Weights of a small transformer language model.
Architecture: LayerNorm before each block, learned positions, biases.
Each number is 128 + 24 x the weight over its row's rms, rounded and kept within 0 to 255. Layers, rows and columns count from 0. Numbers have three digits each. The size before them is the row's rms in percent of the matrix's.

# up: layer 8 MLP up, 1152x192, rms 0.0858, rows 1059-1118, columns 48-95
# down: layer 8 MLP down (transposed), 1152x192, rms 0.0653, rows 1059-1118, columns 48-95
up1059 121:116126097173098110152140161113127119108086086124157089134113156127158217149127139136154137113135130133190132145149123120132159162117115167150151
down1059 124:108106144127115162142132120110142156130135123118171109154107117146120129096153137180108109163142122130121169119129112170123107147169141172103127
up1060 098:144170154132097110107124142101144151111088143134138155157119127176141127150121134098102139167128156122139110133151123134153135154100121113144099
down1060 100:111123127097198145145146097156129117119179098147106162116129123135181122106130143129126119127132148111123132147110115129124097100162170143114131
up1061 116:131139162204111135170100096156103146122093089120124075163105146165120127148163117180128130129124116163134163155143130123111126153088116167141098
down1061 129:169130104084127062103140147103145103170154183105112177152149139125165119101107150100123095153140098106140133132137146112129132097133094158135141
up1062 085:097111114082128087137117158098109110154161111104151121153127147109118122124137080119164115080115144116138106102136148158144148128130134126153100
down1062 069:148108095142135143120136088148120085163117104137095114125112130134152163104099125134143134156113159111123155146138121098107160100106168144141165
up1063 117:154161152129119102104122128098103091063128114135118140145090143151139148145144119129149160129105126151146138156128116177123123120133152130135134
down1063 125:140114126129180109109126091150140092148114131166110158144133093157134093136113118108095130111127122114114129130158136121088114139170128118111138
up1064 110:116135138177117097151139142124115116122136121151133107157123121151098160183111082160112135179107147080137144117176118153141124158120147146129141
down1064 103:150122129143115106110102097157112136111105126145108124143123102127166118103154145141148114086101135123139171148120176126175139108084143141174116
up1065 091:177151134116117131121101128111116139149122143152122130147047178119153161106129114120109165145120150135131153098155123102170185132115157095112138
down1065 100:093132142145163115128142106138150083110149092157102125124134098118146117137105179137158104124148112116176141139123137169140077137147172139162101
up1066 098:132102049137129127107134136102136119122113142097130140095112127165182120156107136129164168160114133113169145127160162135169134169153135165131120
down1066 079:106134104106178103139120127127164111122140118135141139133119146144101116080096155122131134165125150145110129126107154143120133124125157136109152
up1067 105:125152101125143116116092128099092131125127167153139113133125163151141116121144128118155098113121088181108139145140128111137142151102154137158110
down1067 116:114076106144140140133107101167101110147089106121128105099101120138146163147130140128131130109166118133106127146106109108136123143135098146133120
up1068 079:106154084106121151118126129078133151143127151117118130130138151131152148137161113122123114118131117113153092112124116119139151109141130136138141
down1068 065:168137164148135153144132111117122137110112110140152144135194134154162176108110117113106139091124095122084143136135138152144123149135117108094123
up1069 090:143106117154138085103128125128122128096185133091108157146099129167122081144144082162121136121133139098079111122118145131104143160108132132120144
down1069 081:137156122164099123103104152123125090181108131158176108098123161124128115112143091118168120129151115145118153111136069119125125165090119090137119
up1070 126:140178195135110121135141164097162125124094138110132121165127126120103149151147114137088115148179114108175093116122116114134125150102104127130124
down1070 139:176159115136104124127113146162135106141093101125150161128132168147113136161149116130130122155099161093159113071123143157116083065129086096173122
up1071 067:106137089088123137117123143155085119116149102125118134107102115113128148153155192089163039153112133121101118136067109104172133178129125122119145
down1071 057:156111120145105129108098112122143146125099124091113147123102118090137104104121118108115186146119135117138167134138156130082094080104116117105129
up1072 084:088185145129102143107130127129132147135095102113087111144106086129115154137158113157136166153136145134110090146121127137071127116152123140147164
down1072 077:125114102122139165154168151148133112123151140132191104107125102143120109144118137156146131146133121152124129122100117124124081136167109113119118
up1073 092:110114140123127109140155099153089128139110130114147117148120137119118105150119155178143131090123105164113168154120055082139147158114149162075149
down1073 103:149130142123146126154131147117146107133119115145142112132139126111135146099121093121100145114142117092145114123125163176160107130118125123163122
up1074 103:138177171093123117115163102132103116108123138123123097104149113169161085170146101177120131144138142144132112123108103139159105115123109141127092
down1074 110:147116137140138165102134143163173149152125198131099143163118113098115142124129152064138145083134140151096116114120134149165138158150130099133110
up1075 101:131090097103126139126121185092118121083137157110141154134089127106124085127124162135143161159131131093123108164152131165120126126085131162150136
down1075 082:101131140119074148126167116147121126126135161128107096142185163120123172142104139136167145124135172141200167141088157121142111078112137116079141
up1076 081:133164119167103102106095171126157110129115142049131099124118108119133146091120105117124121118126133114149132136109136097118139115108149112155127
down1076 059:139110140141133107120098131124115128129142144143138151149120152095122127129128187137119080147108128164095158104098129164108146137155158125141122
up1077 095:155116108134126145116141153162154194144100160101166106139088118141126113104141127129090144130108107080125143157152140110140156153136108088101151
down1077 099:112127134131156140121131082108093124091174127146121161142168153102173113153103127116115111089120129151144103117105123174116110121114163179143089
up1078 077:118141084140109070126131150149102126140102150118123121115112086091131118139101171140191115120110126113130148127126147106143179127141168155074152
down1078 071:123139146128151124132143148121142132107123149132138141138150136110109174113141133126135117110129087071156128114054157116152115099094135139134128
up1079 097:145139137125108131109129171089102133089110157137113075119087132117118109067161124135121144096139142115113087095136144125131160108128178113176080
down1079 073:091124127114098137130108151120121113150140114180106105129181185133162181130081133110149157156139101121123159118104119102110116134181147102135130
up1080 059:124117148187029148106144103100124141092083119122134138160157136130148112152132118145197167156073201140123141114123140131081150148106115110123144
down1080 063:118131151128224133132118139133133125186147143134093121118102141138108123120129122118122127140155087133123124132131146117156117147134127123136132
up1081 064:136135152122055123151124101091093141107158156139120127132121128173125160172132136163235148120108168102159160143127142115137172138125134130078127
down1081 067:132077130136171147107140107107158129093104100123115122109124134148155124105124138122111113155076152118105126127125135152133118117126152122151111
up1082 086:124119135191125105115053141074121121077185138085126121146102121122145148104130117158137188119120138094137163119166199131097158104151142112132132
down1082 080:168131170115144144148146081131149140171131133147121135138125115132110174158141128109103071107095125146135105127074134131142093132115169106113099
up1083 109:155120109117088141071107154094126172117136102094112110105138139142102110104184124120105096181116145139107100099162130107137176133109127131166097
down1083 105:129200128127155105158123156130135184125135138159130133111148131111157158141150078094116114146123131079129099131117182103107111151198069142120105
up1084 116:111121178093133110140111155128142164088143108130113147134092150102103127130150113151117142135148136104110145139129115132133140173136110147143128
down1084 130:145101152144177166132127131154147075124139110129117119180127107116149148124082134112106107152136085155116101148119124113141112111173124092116132
up1085 089:123137188123114124139162136086123133060120162125104083141119139089096118124106117121117147150124134116128127135144128144129149143118136170097183
down1085 083:151114128121120139113121096139108109167100091104144120095131113122117115133144102120149152153134139145207134143098137112139122095132112133110132
up1086 103:139096184104124136109131144130145104087144145107101112158128150109125172106198088145164131153125127110142167130130129133122126144162138149164153
down1086 064:150111175140116110114108134139135107131171158150122099143115081124110125114135099109135139145108148126122098114128098144126113079135098141132120
up1087 116:118107112158123068153147149136095140119101139141154156140095159123130115153148151138166126102150147131141112169168070124133123192130114186122143
down1087 131:084152153116118140157154123116132148150108130124133100124116135095168124153141133134120138121105143105154139144098142183136147105144129098137118
up1088 108:153141171137117129118147136142165161121097095108092108168110168082195131118120184155099152070109129156126095105139148138132135143149113116107129
down1088 083:107093086169090132117149098193113158141087159098124080084106123118135157110127163138134174116112113132152132127085120122137126145090136142130152
up1089 083:127146144172099129123128163128136167135157156087141104158082142153149116094130144133125097133156153163093116106156144127130154149143131113144155
down1089 076:131064137145121176153132098110106087085122142148073155080119125116138146158165144099141162138157086114135116105074126135138130130072140142135104
up1090 078:124124095132127162107120125127090148075148156086134117146112141071104085126105110148163127116146101052147156113096122135164124156124127124169148
down1090 064:163138135122156116117126124102170122133146123176133153121164121162153158127144112106103122126114131162103112113146112123083104107116152082129123
up1091 098:116114122126118108109106097052087087107188120105100105107120131083146124121135117124200129142160161122162161138134134066191156139140131117115111
down1091 079:163135150106109137118110153144159108121099100140151126163055102130119159131146138134109093130114112143143124100173154152091117070081127082139116
up1092 102:152128167115128120110100146137134163114153138142149112158114138110081080096113129145141160116136145132159132133110100125135172108096134158107151
down1092 104:141140083100111165111151157106126140145135147119128104122133110114152154140116115104104116167123097129096133122108112094121142099122104125139115
up1093 096:094128140161118086107112109124091148116110142135097150158135134097095144131091134147146107101134108143158170149152086128130128118175175103153175
down1093 111:151138099088122148153118169122161106100112100122178166100145122158166107086161138105157105151114173110168085115104182144145098182122124137138112
up1094 050:146110084111145134112099151109093101164139138148121104128120135196102143122146167123145122169088149116133102143113123108179141133110106118160114
down1094 043:174096138136142146145128125154162176097134114115143144149134110104134102121115098126130117089126128133106152135112130154086099106129123132117146
up1095 144:142145127170114114121122122142149149139085116129145118138127169078115181088129174139142133116148113134183093151137114174154136165162136131166183
down1095 151:117164136135144129097153143131109111159115088082183120159085098102108150164154114111115094134159148121179097103099087150120128132101119143175130
up1096 112:152127108127117131106152126110119119136147142123088124117099113094099109115178142103131151085150126130155132142110094118133130150140098133133131
down1096 113:158158156122203113160135117130135176116169169133094156153122130083118116115107085083142091119151106125124141141115147135142100128121131117140101
up1097 120:165127130104118140119121103171103144139105128152154123136124180128141124119114177102179143126107121131151129137120159117182136101146178128147148
down1097 115:115104118095152093128154167142136117155122116100137111127133112171128113151143118090140147150130139097119104142098166093134136141154148115149135
up1098 106:138124159135101151122109151131138136142123076129123123127142134117146132152106121147149137154124118196127118095107184134146164124112123120173131
down1098 088:113157107107120150112120119138116148130099157137203125087137124130095158155084131111140125148118134126125144159117125096147092127127089156144160
up1099 114:141115113174105137130131156093139185109102157137101094133146130129133155058114095108136125144147137119115114144182095120130119148098106149110135
down1099 124:163124117085134081106110096166152149099087136117148103135122162122162131162141130123133090121078118135107132124129113110156121110084139127147170
up1100 104:164143161111106149121134121145093118109078108115121116125118179130150161130136151094137168107153121132133147104122131077136148161142099133128149
down1100 108:114128127118086123145146143113095126119084157062123129136177149115146158115121159134129142133111128210106153114125127118108130142089111131138146
up1101 097:110151140155107133092140128121097105120142127118119121165105141123113142153130110177136119141174163129115134135115133064120164116144172114091119
down1101 086:124089155114151137108113153104135156154196081160104137111151084141159134138100137107122067139132113108090083181127149153101129127089123138138067
up1102 095:176141153143116126115122117084116091081118095123138095123133094100126150139113181166097151130138141171121105121192136130123155156116143115123139
down1102 093:104150099114110145182135133145141159160098164115137118100192114140148131106130089119180124115142139171111122133137151093126106145131121073122149
up1103 122:155156099084116099107143149078156119130121152154169110125090164149157153097175099121107109085116111097126119117106145105087119131084145126168124
down1103 125:089168145174111116146135169140124137125094091145107159101146166141134152135141098167162120124114132105153127118134117140113109124116118116100180
up1104 112:152176075161101110116078152156120103111138124136169122123104137144140148179157118095146151134140128146131142120130102155139114145106085122124118
down1104 127:144124158178136145167142113122167155140109112120104122162115086125104118153081130123090141165109149092156116113127128121150119152149177125158096
up1105 061:152124131140131156124131128097150141096124146128188137183109128089136119103148148153116096098129127142147175126113117124137106122103130131161154
down1105 048:129117106135107085083096144117139117178159134147087133101155056143151120163078124140104118174074145137138112102120117127115142147138137143112126
up1106 094:132135112145134159118097100095120122174101109097134142191132154113130138148144131101110154143120061106131146151156139157120150134148104128193121
down1106 111:154130175107113116131118151168148106113117165120155153079157110122137111173134150140128129103120157155139105111105137102169102135108126140099153
up1107 088:147119142090110142115128153133152150154120124158161140122141116099153123103157131131142135118159129131152073137093170115157119148151128142134107
down1107 069:164107155131108150161128126111130102096159109103134089132129111129095088130098162164118127135137079139104160128150096147109129123110151090157131
up1108 072:140110141148133173101136094106101132115135142128157117128141150121136175103144174122131129110141145111200143141150109091136139127125165104124124
down1108 061:125141108126111121160122121107144175124100155085150122077127101098133141109160124073097107119117126154107140129109182144150100149089133104156179
up1109 092:109133117155126088127091103096102123119105135106120144177113164185142135131110119114151106085139111157159082113161108114124132147143138112094150
down1109 094:141118154160147159122122134157164095118127148140124111130117158136131073118154120094123167138121157123125126111146148127104118094111115128138124
up1110 112:121110076168137157138108147165135095129162161140129161152097140151098110099156147077151170094142133128164119155113115124120128114134134164144132
down1110 126:151159124111130146128124108117130155114126151124103121142091106118126107118105133138127142155142125121090141124103147173129140142153146094142118
up1111 026:119117125108146105160171085131142065112078130161134145146099116137186094132137103154124149106133153133146089156116146096111142086179111139149105
down1111 019:131128160174149135103114166123107138113151131079148107073132150127093166125123142102131096135133100135084149109124159126135141156090116160115129
up1112 063:097135107117116074140104115172092162116156166144108100183115174137125150124129100161114099116158069097140180115108112146158143132171137154082114
down1112 060:102104152153101153137156139109140102124093075160127149088128110140126112142138134099130112134124191143093118121146137102107118125116147116127157
up1113 110:116141171146114116116102114152113105122145109130119163156095140172147113167109144157135128160144115139100101145105131143081142094114163171126121
down1113 118:125142108094158113127156124139128171154096108126098134098113124118171166097148126183130150101141106171115157089133131078145161144156136120122173
up1114 093:167151166122112073104143106090106132147134120134138172110128123122169166120129152127103129108129125111145133087151100101136136135146098139168098
down1114 070:115097076110125119130140095143132140091118136135090124116177128143134169138124138101132095138100131120087145120087082174134153144135110166096168
up1115 114:117115126177135118148107154123130113125120162117122156100113114127098159153148168124150169087128117111157094127141123135106122153091099159141129
down1115 134:131155119116140120168135096134107142133139111140136109100116141107149094102113106125129151157125136161146199151128133112143140133142139140120161
up1116 090:174123156120126131092123140120166134093147142110095094127067141116106070093119127129111158163087157114134119132119120125197159137133158128103102
down1116 070:135122088138110125135112158142129161147153172144150140126129139118120071128068112106200118110162152115152145128110138106138135139130127091115168
up1117 071:153129135117120134115157147070131115109145149168093107113130123161090141169117141105175128162091114131139133129106167119121122153136131108168140
down1117 066:112098177126153097149145147176160147134115080124172153103108125132111150129122122123094162114139109134160103159112119127110110146116138155131119
up1118 113:159136116109140136094141150123125126117142181125112099137119156133136179148114133111170170130118150126190101129138148096162116114108096152162137
down1118 097:118181164090092107143103124173133150136115135129131116141103144175149093147129154111146162118126156130109136170151099117110132092103158124146147